python train.py --n_layer=15 --d_model=96 --n_head=4 --n_kv_head=1 --head_dim=32 --d_mlp=384 --vocab_size=3262 --activation="relu" --norm="layernorm" --norm_place="pre" --norm_eps=1e-05 --positions="learned" --qk_norm=false --attn_scale=0.177 --bias="all" --tie_embeddings=true --parallel_block=false --init="uniform" --init_std_qkv=0.0499 --init_std_o=0.00789 --init_std_up=0.0499 --init_std_down=0.00456 --optimizer="soap_variant" --lr=0.00776 --beta1=0.95 --beta2=0.95 --weight_decay=0.056 --lr_head=0.00683 --grad_clip=2.0 --warmup_steps=200 --schedule="wsd" --decay_fraction=0.592 --decay_shape="pow" --final_lr_fraction=0.02 --batch_tokens=[16384, 32768, 65536] --seq_len=256 --doc_mask=true --z_loss=1e-05 --train_tokens=128900000 --steps=3608 --dataset="wikipedia_en"
Each number is 128 + 24 x the weight over the matrix's rms, rounded and kept within 0 to 255. Layers, rows and columns count from 0.

# layer 10 MLP up, 384x96, rms 0.357, rows 182-213, columns 0-47
[[157 121 157 113 149 152 123  60 135 157 118 138 120 125 158 178 128 110 129 148 134 169 182 134  90 118 112 145 136  89 119  92 103  93 155  96 109 141 158 113 119 137 140 181 112 113 167 140]
 [157  92 142 117 143 118 106 144 127 116  59 161 171 132 113 122 122 141 156 122 110  75 155 141 129  61 135 155 108  83 178 118 142 128 139  98  82 100 132 184 118 142 163 110  89 173 118 139]
 [108 198 129 116 180  92  48 143 164 125 156 143 103 115 110 133 164 129 165 132 149  73 170  93 140 164 169 139 122 112 140 119 194 122 152 137 133 150 134  98 158 132 120 132 109 122 159 113]
 [143 142 107 136 103 146 143 160 152 159 116  88  96 137 121 137 155 118 127 143 132 141 170 144 156 119 103 109 114  89 100 144 117 135 146 147 190 168 140 115 131 141 124  90 110 132 115 143]
 [134 149 144 124 147 139 118 140 129 136  99 137 107 160 148 129 127 145 108 131 124 103 122 172 146  95 122  96 115 164 159  93 116 125 144 116 150 142 119 128 100 135 180 156 144 141 155 122]
 [139 134 152 153 123 122 130 105 118 160  97 149  60 119 111 140 111 136 135 125 111 107 166 125 108 112 123 131 174  80 131 121 139 160 124 154 174  96 135 125 133 153 118 123  88 175 131 136]
 [127 120 113 137 164 125 147 177 141 110 150 133 142 106  92 129 109 175 115 184 106 139 172 140 132 145 103 121 122 123 125 132 121 106 158 123 153 130 153 116 133 121  89 136 115 116  71 192]
 [117 113 122 105 132 106 131 115 109 144 141 146 111 172 104  91 157  77 163 166 105 117 169 139 110  91 106 134 131 125 137 140 168 103 118 115 121 124  97 134 148 134 150 150 128 143 121 129]
 [120 114 151 175 144 146 119 136 114 125 108 125  79 121 153 126 115 113 137 107 100 131 136 152 130 158 123 136 108 151 174 112 125 135 116  98 127 101 115 166  88 120 100 124 128  92  93 108]
 [151 148 129 107 172 133 148  54 182 150 124 110 141 118 100 146 163 139 117 166  73  95 109 162 143 139 138 156  80 137 123 140 122 114 138  97 128 125 154 150  83 106  90 144 134 186 138  77]
 [160 104 166 132  79 145 133 132 139 138  87 131 175 139 130 140 101 112 124  68 119  92 118 107  78 157 110 124  91  98 140 156 157 105 155  88 124 151  90 144 130 126 105 119 176 113 168  94]
 [123 135 146 155 145 145 105 183 140 104  91 100 139 136 126 110 120 121 129 132 116 130 107  88 155 115  71 109 141 158 104 141 113 179 146 141 140 113 148 174 105 120 112 119 143 120 140  74]
 [167 123 138 102 169 155 125 136 166 131  97 129 112  87 122 163 127 125  93 119 154 164 145 148 145 109 124  99 125 125 141  96 141  83 164 140 142 175 117 143 106 143 161 143 108 165 140 152]
 [ 87 132 114 108 102  75 117 117 180 159 167  90 119 156 148 165 141 145  85 134 172 148 128 168 137 111 126 170 151 136 105 153 221 168 167 105 114 131 106 111  99 128 137 132 100  72 115 104]
 [115 120 116 119 121 141 121 125 125 131  65 140  80 141 121 146 123 127 117 126 136 150 127 147 105 120 143 156  96  97 114  89 133 125 177 159 152 115 177 138  99 149 142 148 107 154  92 112]
 [152 124 121 154 106 149 102 143 165 138 102 102 108  92 120 151 129 122 135 128 140 107 122 158 133 102 142 112 114 131 130 123 121 113 132 179 128  88 152 149 143 109 141  93 170 101 172 128]
 [124  90 117 120 114 136  93 109 136 141 124 107 113 151 155 104 128 147 108 143 130 114 124 160 151 142 113 129 153  99 112 109 174 137 143 167 101  75 160 111 143 111 114 165 125 125 149 142]
 [150  94 125 137 128 137 101 100 143 137 178  87 115 125 134 139 147 141 135 134 141 165 132 157 141 109 150 103 138 131 125 129 126 155 112 122 158 144 127 132 145 140 147 147  94 104  90 122]
 [ 91 144 155 123  94 128 141  99 110 128  78 139  86 150 147 141 119 100 147 151 138 110 141  76  86 145 138 140 158 138 115 134 167 120 151 125 111  89 116 153 136 163 136 156 136 158 144 133]
 [ 91 121 108 139 163 107  64 136 110 143 102 126 142 101 176  88 154 135 134 138 125 125 123 124 137 170 183 125 152 147 111 108 162 134 107  91 150 111 147 122 120 120 179  99  93 136 143  92]
 [175 109 152 172  78 169 106 141 122 168 136 125 114 143 131 124 143 160 121 106 140  29 123 115 115 146 170 172 181 130 148 209  93 131 104  98 126  79  74 136 125 114 144 160 139 155 153 175]
 [148  95 122  78 105  94  83  97 139 116 158  90 124 162 136 126  92 159 133 110 122 142 149 136 172 113  99 142 127 175 114  86 129 129 139 111 102 186 104  66 148 131 131  96 107 149 122 163]
 [154 116 154 122 128 123 140 116 124 134 151 164 152 121 100 117 123 127 114 115 104 125 146 145 104 219 116 100 110 145  92 128 121 148 130 103 141 155 115 127  70 129 176 135 117 137 153 101]
 [ 72 122 153 121 171 116  87 168 118 126 114  99 110 127 118 106 132 132 128 145 124 101 166 154 113 132 126 131  98 134 124 126 128 141 140 108 140 126 127 142 104 161 114 125 142 111 120 134]
 [137 180 109 118 106 158 113 113 152 148 112 111 167 116 127 138  88 133 102 178 121 129 133 142 125 130 138  84 139 150 152 139 133 112 179 135 110  90 109 144 118 100 156 139 145 149 122 117]
 [ 73 113 127 129 136 117 116 168 131 138 108 133 108  95 123 158  91 127 112 128  93 124 143 116 136 160 146 152  73  77 123 123 113 148 146 136 177 138 112 120  93 140 102  97 127 138 140 149]
 [117 133 183 146 115 115  87 135 133 127 136 107  91 136 132 109 148 142 103  90  94 115 108 124 108  86 183 119 153 107 122 131  68 146 129  84 165 128 156 147 130 157 161 180  91 140 146 156]
 [102 150 133 130 151 134 119 133 116 161 127 174  89 105 123 119 149 118 136  86  83  90 116 120  99  94 147 116 106 140 124 167 123 123 148 140 131 151 161 134 141 109 125  92 132 122 167 146]
 [159 113 159 107 158 133 126 140 143 119 141 139 103  99  95 115  92 125 111 125 125 124 120 119 142  96 101 165 120  86 161 127 119 128 123 104 136 131 136 152 122 110 136 130 127 161 136 110]
 [125 125 105 130  94 130 107 111 134 122 163  89 132 132 110  78 133 104  92 157 136  92 120 149 158 135 134 119  90 106 113 155 106 153 154 106  58  85 170  74 123  91 132 126 153 160 105 103]
 [137 127 139 127 116 135 134  98 147 113 122 106 130 132 130 132 147 121 110 104  97 164 145 128 143 151  99 123 160 136 122 127 152 125 118 131 109 120 124 144 139 106 157 132 135 130 132  83]
 [119 124 163 100  95  86 148 158 150 103 130 117 111 105 109 140 112 133 110  86 109 182 137 110 128 140 129 127 128 116 156 148 109 144 110 110 161 127 126 146 105 164 150 141 130 151 153 190]]
# layer 10 MLP down (transposed), 384x96, rms 0.364, rows 182-213, columns 0-47
[[139 131 203 140 101 122  90 132 211 105 133 177 112  84 151  86 115 110 113 176 125 130 130 173  53 125  82  95 140 127 136 102 118 129 101 105 124  99 165 149  85  66  80 192 164  83 114 136]
 [115 120 115 155 152 114  98 110 151 142 146 199  85 159  91  84 151 175 105 126 159 188 121 119  91 141  64 117 161  70 135 158 156  95 137 117 165 170 128 118 124 110 154  69 149 145 178 117]
 [123  88 142 126 150 166 140 154 137 131 161 112 136 121 160 101 189 125 143 105 109 100 158  99 156  81  91  94 141 147 139 134 125  92 117 144 162  80 121 149 172  97  89 109 113 132 104 123]
 [155 161 136 157 131 112 149 100 143 111 117 141  85 149 169 104  62 138 166 124 137 101 142 151 136 155 165 112 125 146 108 136 133 110 138 127 104  90  98 116 129 125 100 121 130 134 102 152]
 [146 122 162 159  92 137 124 126 119 105 120 122 125 118 108 133 152 139 125 135 111 117 166 137 125 142 116 136 140 152 133 134 122  99 137 140 121 135 127 141 114 127 122  94 123 143 141 131]
 [149 113 112 129  94 129  85 153 153 136  98 115 102 115 135  90 144 115  93 157 120 134 158 142  88 142 143 132 154 160 151 128  79 130 120 161 107 110 119 130 173 122 128 107 165 170 124 132]
 [104 149 148 133 100 140 104 102  84 129  99 119 152  95 136 125  95 112 137 138 122 123 121 149 162 153 164 112 106 123 116  91 150 168 145 141 160 104 179  95 135 173 159 108 147  93 112  93]
 [144 176 100 141 113 106 142 165 133 127 145 143 143 139 147 147 107  99 100 113 106 149  98 102  82 142 129 139 132 104 116 129 124 134 137 113 149 152  71 125 100 100 137 127 121 141 150  99]
 [119 154 132 145 124 105 105 139 128 125 135  81 142 129 132 135  94 147 150 162 134 159 151 144 139 119 132 159 111 116  97 118 139 144 110 145 146 153 111 149  90 101 139 128 149 104 106 137]
 [144 123 141 114 106 106 117 132 105 116 138 132  91 130 118  97 110  96 110  88 156 163 127 140 112 116 108 124 134 129 107 180 108 113 115 151 144 171 113 138 113  92 166 145 121 109 121 127]
 [151 100 127  95 104 119 119 145 135 124 134  86  96 168 150 115 110 104  89 128 121 145 129 166 106 143 103 108 114 129 190 133 131 112 129 130  63 154 137 147 159  61 139 139 113 142 117 164]
 [ 94 157 152  96 152 121  98 147 140 128 126 110 137 115 124 147 125 100 169 123 114 116 165 117 124 136  92 114 110 176 165 147 108 182 170 120 110 138 131  83 147  91 108 104 140 132 148 132]
 [145 113 104 150 159 111 138  69 132 121 137 147 156 108 123 124  83 104 100 153 179 117 122 151 132 137 132  97 136 163 107 129 137 120  93 156 126 127 171 168  65 152 109 106 134 141 212 123]
 [104 118 103 169  48 151 160 142 157 146 176 132 203 160 137 119 109  60  61  73 194 171 105 177 131 117 103  98 123 116 137 175 160  88 133 143 138  98 125 118  90  96  79  83  89 124 140  83]
 [137 144 110  65 133 102 139 141 130 111 106 166 133 138 157 121 126 119  95 165 126 142 134 131 108 118 132  88  91 140 152 130 142 123 130 148  95 125 125 136 176  98  86 130 132 141 142 120]
 [131 133 104 152  89 139 144 145 175 143  98 127 152 115 146 135 117 154 152 145 121 137 141 128 106 118 124 128 141 145 123 114 129 160 175 159  73 111 112 118 138 148 119 141 173 129 150 129]
 [135 160 134 103 132 154 149  98 144 100 109 131  98 155 172 123 125 140 132 129 152 138 137 127  79 158 133 133 152  97 136 126 155 128 141 151  81  87 115 121 114  89 117  99 124 102 120 135]
 [123 105 118  94 154 122 127 133 141 127 130 115 139 117 152 130 105 137 133 133 120 118 128  96 116 149 147  82 145 121 142 129 121 112 139 141 126 111 165 138 111 170 110 123 107 117 130 103]
 [104 118 121 124 106 138 110 138 135 136 132  73 117 122 115 106 110 131 128 123 117 131 108 126 130 167 145 149 147 116 142 114 123 145 151 101 103 120 129 133 163 149 139 160 136 122 108 132]
 [141 152  95  87 122 156 169 174 123 114 171 128 114 122 106 146 109 107 140 134 107 127 161 147 148 132 124  89 115  93 108 106 127 132 116 143 131 123 158 126 113 155 133 124 127 123 104 142]
 [103 121  69  89 113 120 154 125  92 185 104 138  89 167 199 156  79 135  71  66 162 127 131 129 105 109 136 159 131 136 150 133 110  56 131 112 108 179 138 202 108  97 114 104 129 154 131 140]
 [138 127 119 143 112 137 112 137 103 209 151 156  76 129 139 117  79 103  97  98 118 145 128  72 105  97  95 122 116 178 118 139  80 138 176 147 119 125 118 109 104 105 145  99 124  69 118 150]
 [174 109 124 129 125  99 150  92 141 128 106 120  90 121 103 113 150 117 133 144 115 155 161  91 137 133 161 105 129 104 135 121 149 143 155 128  79 104 142 145 126 120 113 144 181 117 126 104]
 [117 120 157 104 141 158 133 142 111  97 115 117 114 121 145 125 131  99 155 162 115 133 126 157 115 128 131 117  96 135 124 119 115 136 102 129 133 129 148  93 152 123 155 104  82 128 123 109]
 [104 146 125  82 108 125 133 126 100 141 140 150 128 127 133 141 119 131 194 102 102 163 112 170 138 132 127 138 134 101 134 146 166 163 149 141 159 140 139 109  73 111 107 120 175 121 100 135]
 [131 136 128 102 138 126 153 160  99 118 142 155 171 128  97 162 127 124 117 113 143 101 158 129 132 125 154 133 157  73  87  70 146 119 148 155 120 159 129 121 103 121 145 132 112 130 127 159]
 [ 91  99 143 122 139 164 135 104 143 155 150  89 158 121 114 131 121 139 104 145 107 103  91  85  59 105 133 152 186 154 135  84 147 183 120 121 111 144  77 139 118 108 109 145 149  99  97 140]
 [162 175 114 142 140 119 129 122 108 148 159 128 119  98 159 124 115 115 159 117 153 138 110 111 135 137 115 118 128 118 116 143 144  88 129 132  83 142 124 141  95 131 137 154 121 125 115 141]
 [148 133 119 114 140 150 130 104 129 109  95 137 131 130 128 111 103 130 128  92 136 136 130  87 122 149 130 138 118 107 127 152 157 118 184 117 152 197 154 146 136 147 142 117 155 128 119 120]
 [132 124 139 121 152 143 151 160 112 136 129 136 124 142 117  99 128 139 135  68 113 121 116 114 138 116 125 154 100 102 124 167  76  91 142 141 100 115 105 145 121 121 154 115  99 169 122 136]
 [132 128 126 150  93 117 142 140 105 116 120 107 130 108 117 108 120 137 167 117 128 172 122 123 112 118 121 109 116 135 118 144 151 129 129 169 148 116 126 133 102 140 129 112 122 118 121 129]
 [157 129 143 110 122  97 110 143 111 133 148 143 116 160 133 120 148 117  92 101 133 147 142 138 122 148 117 150 147  91  90 118 107 132 169 143 150 116 104 133 130 108 157 145 164 174 145 159]]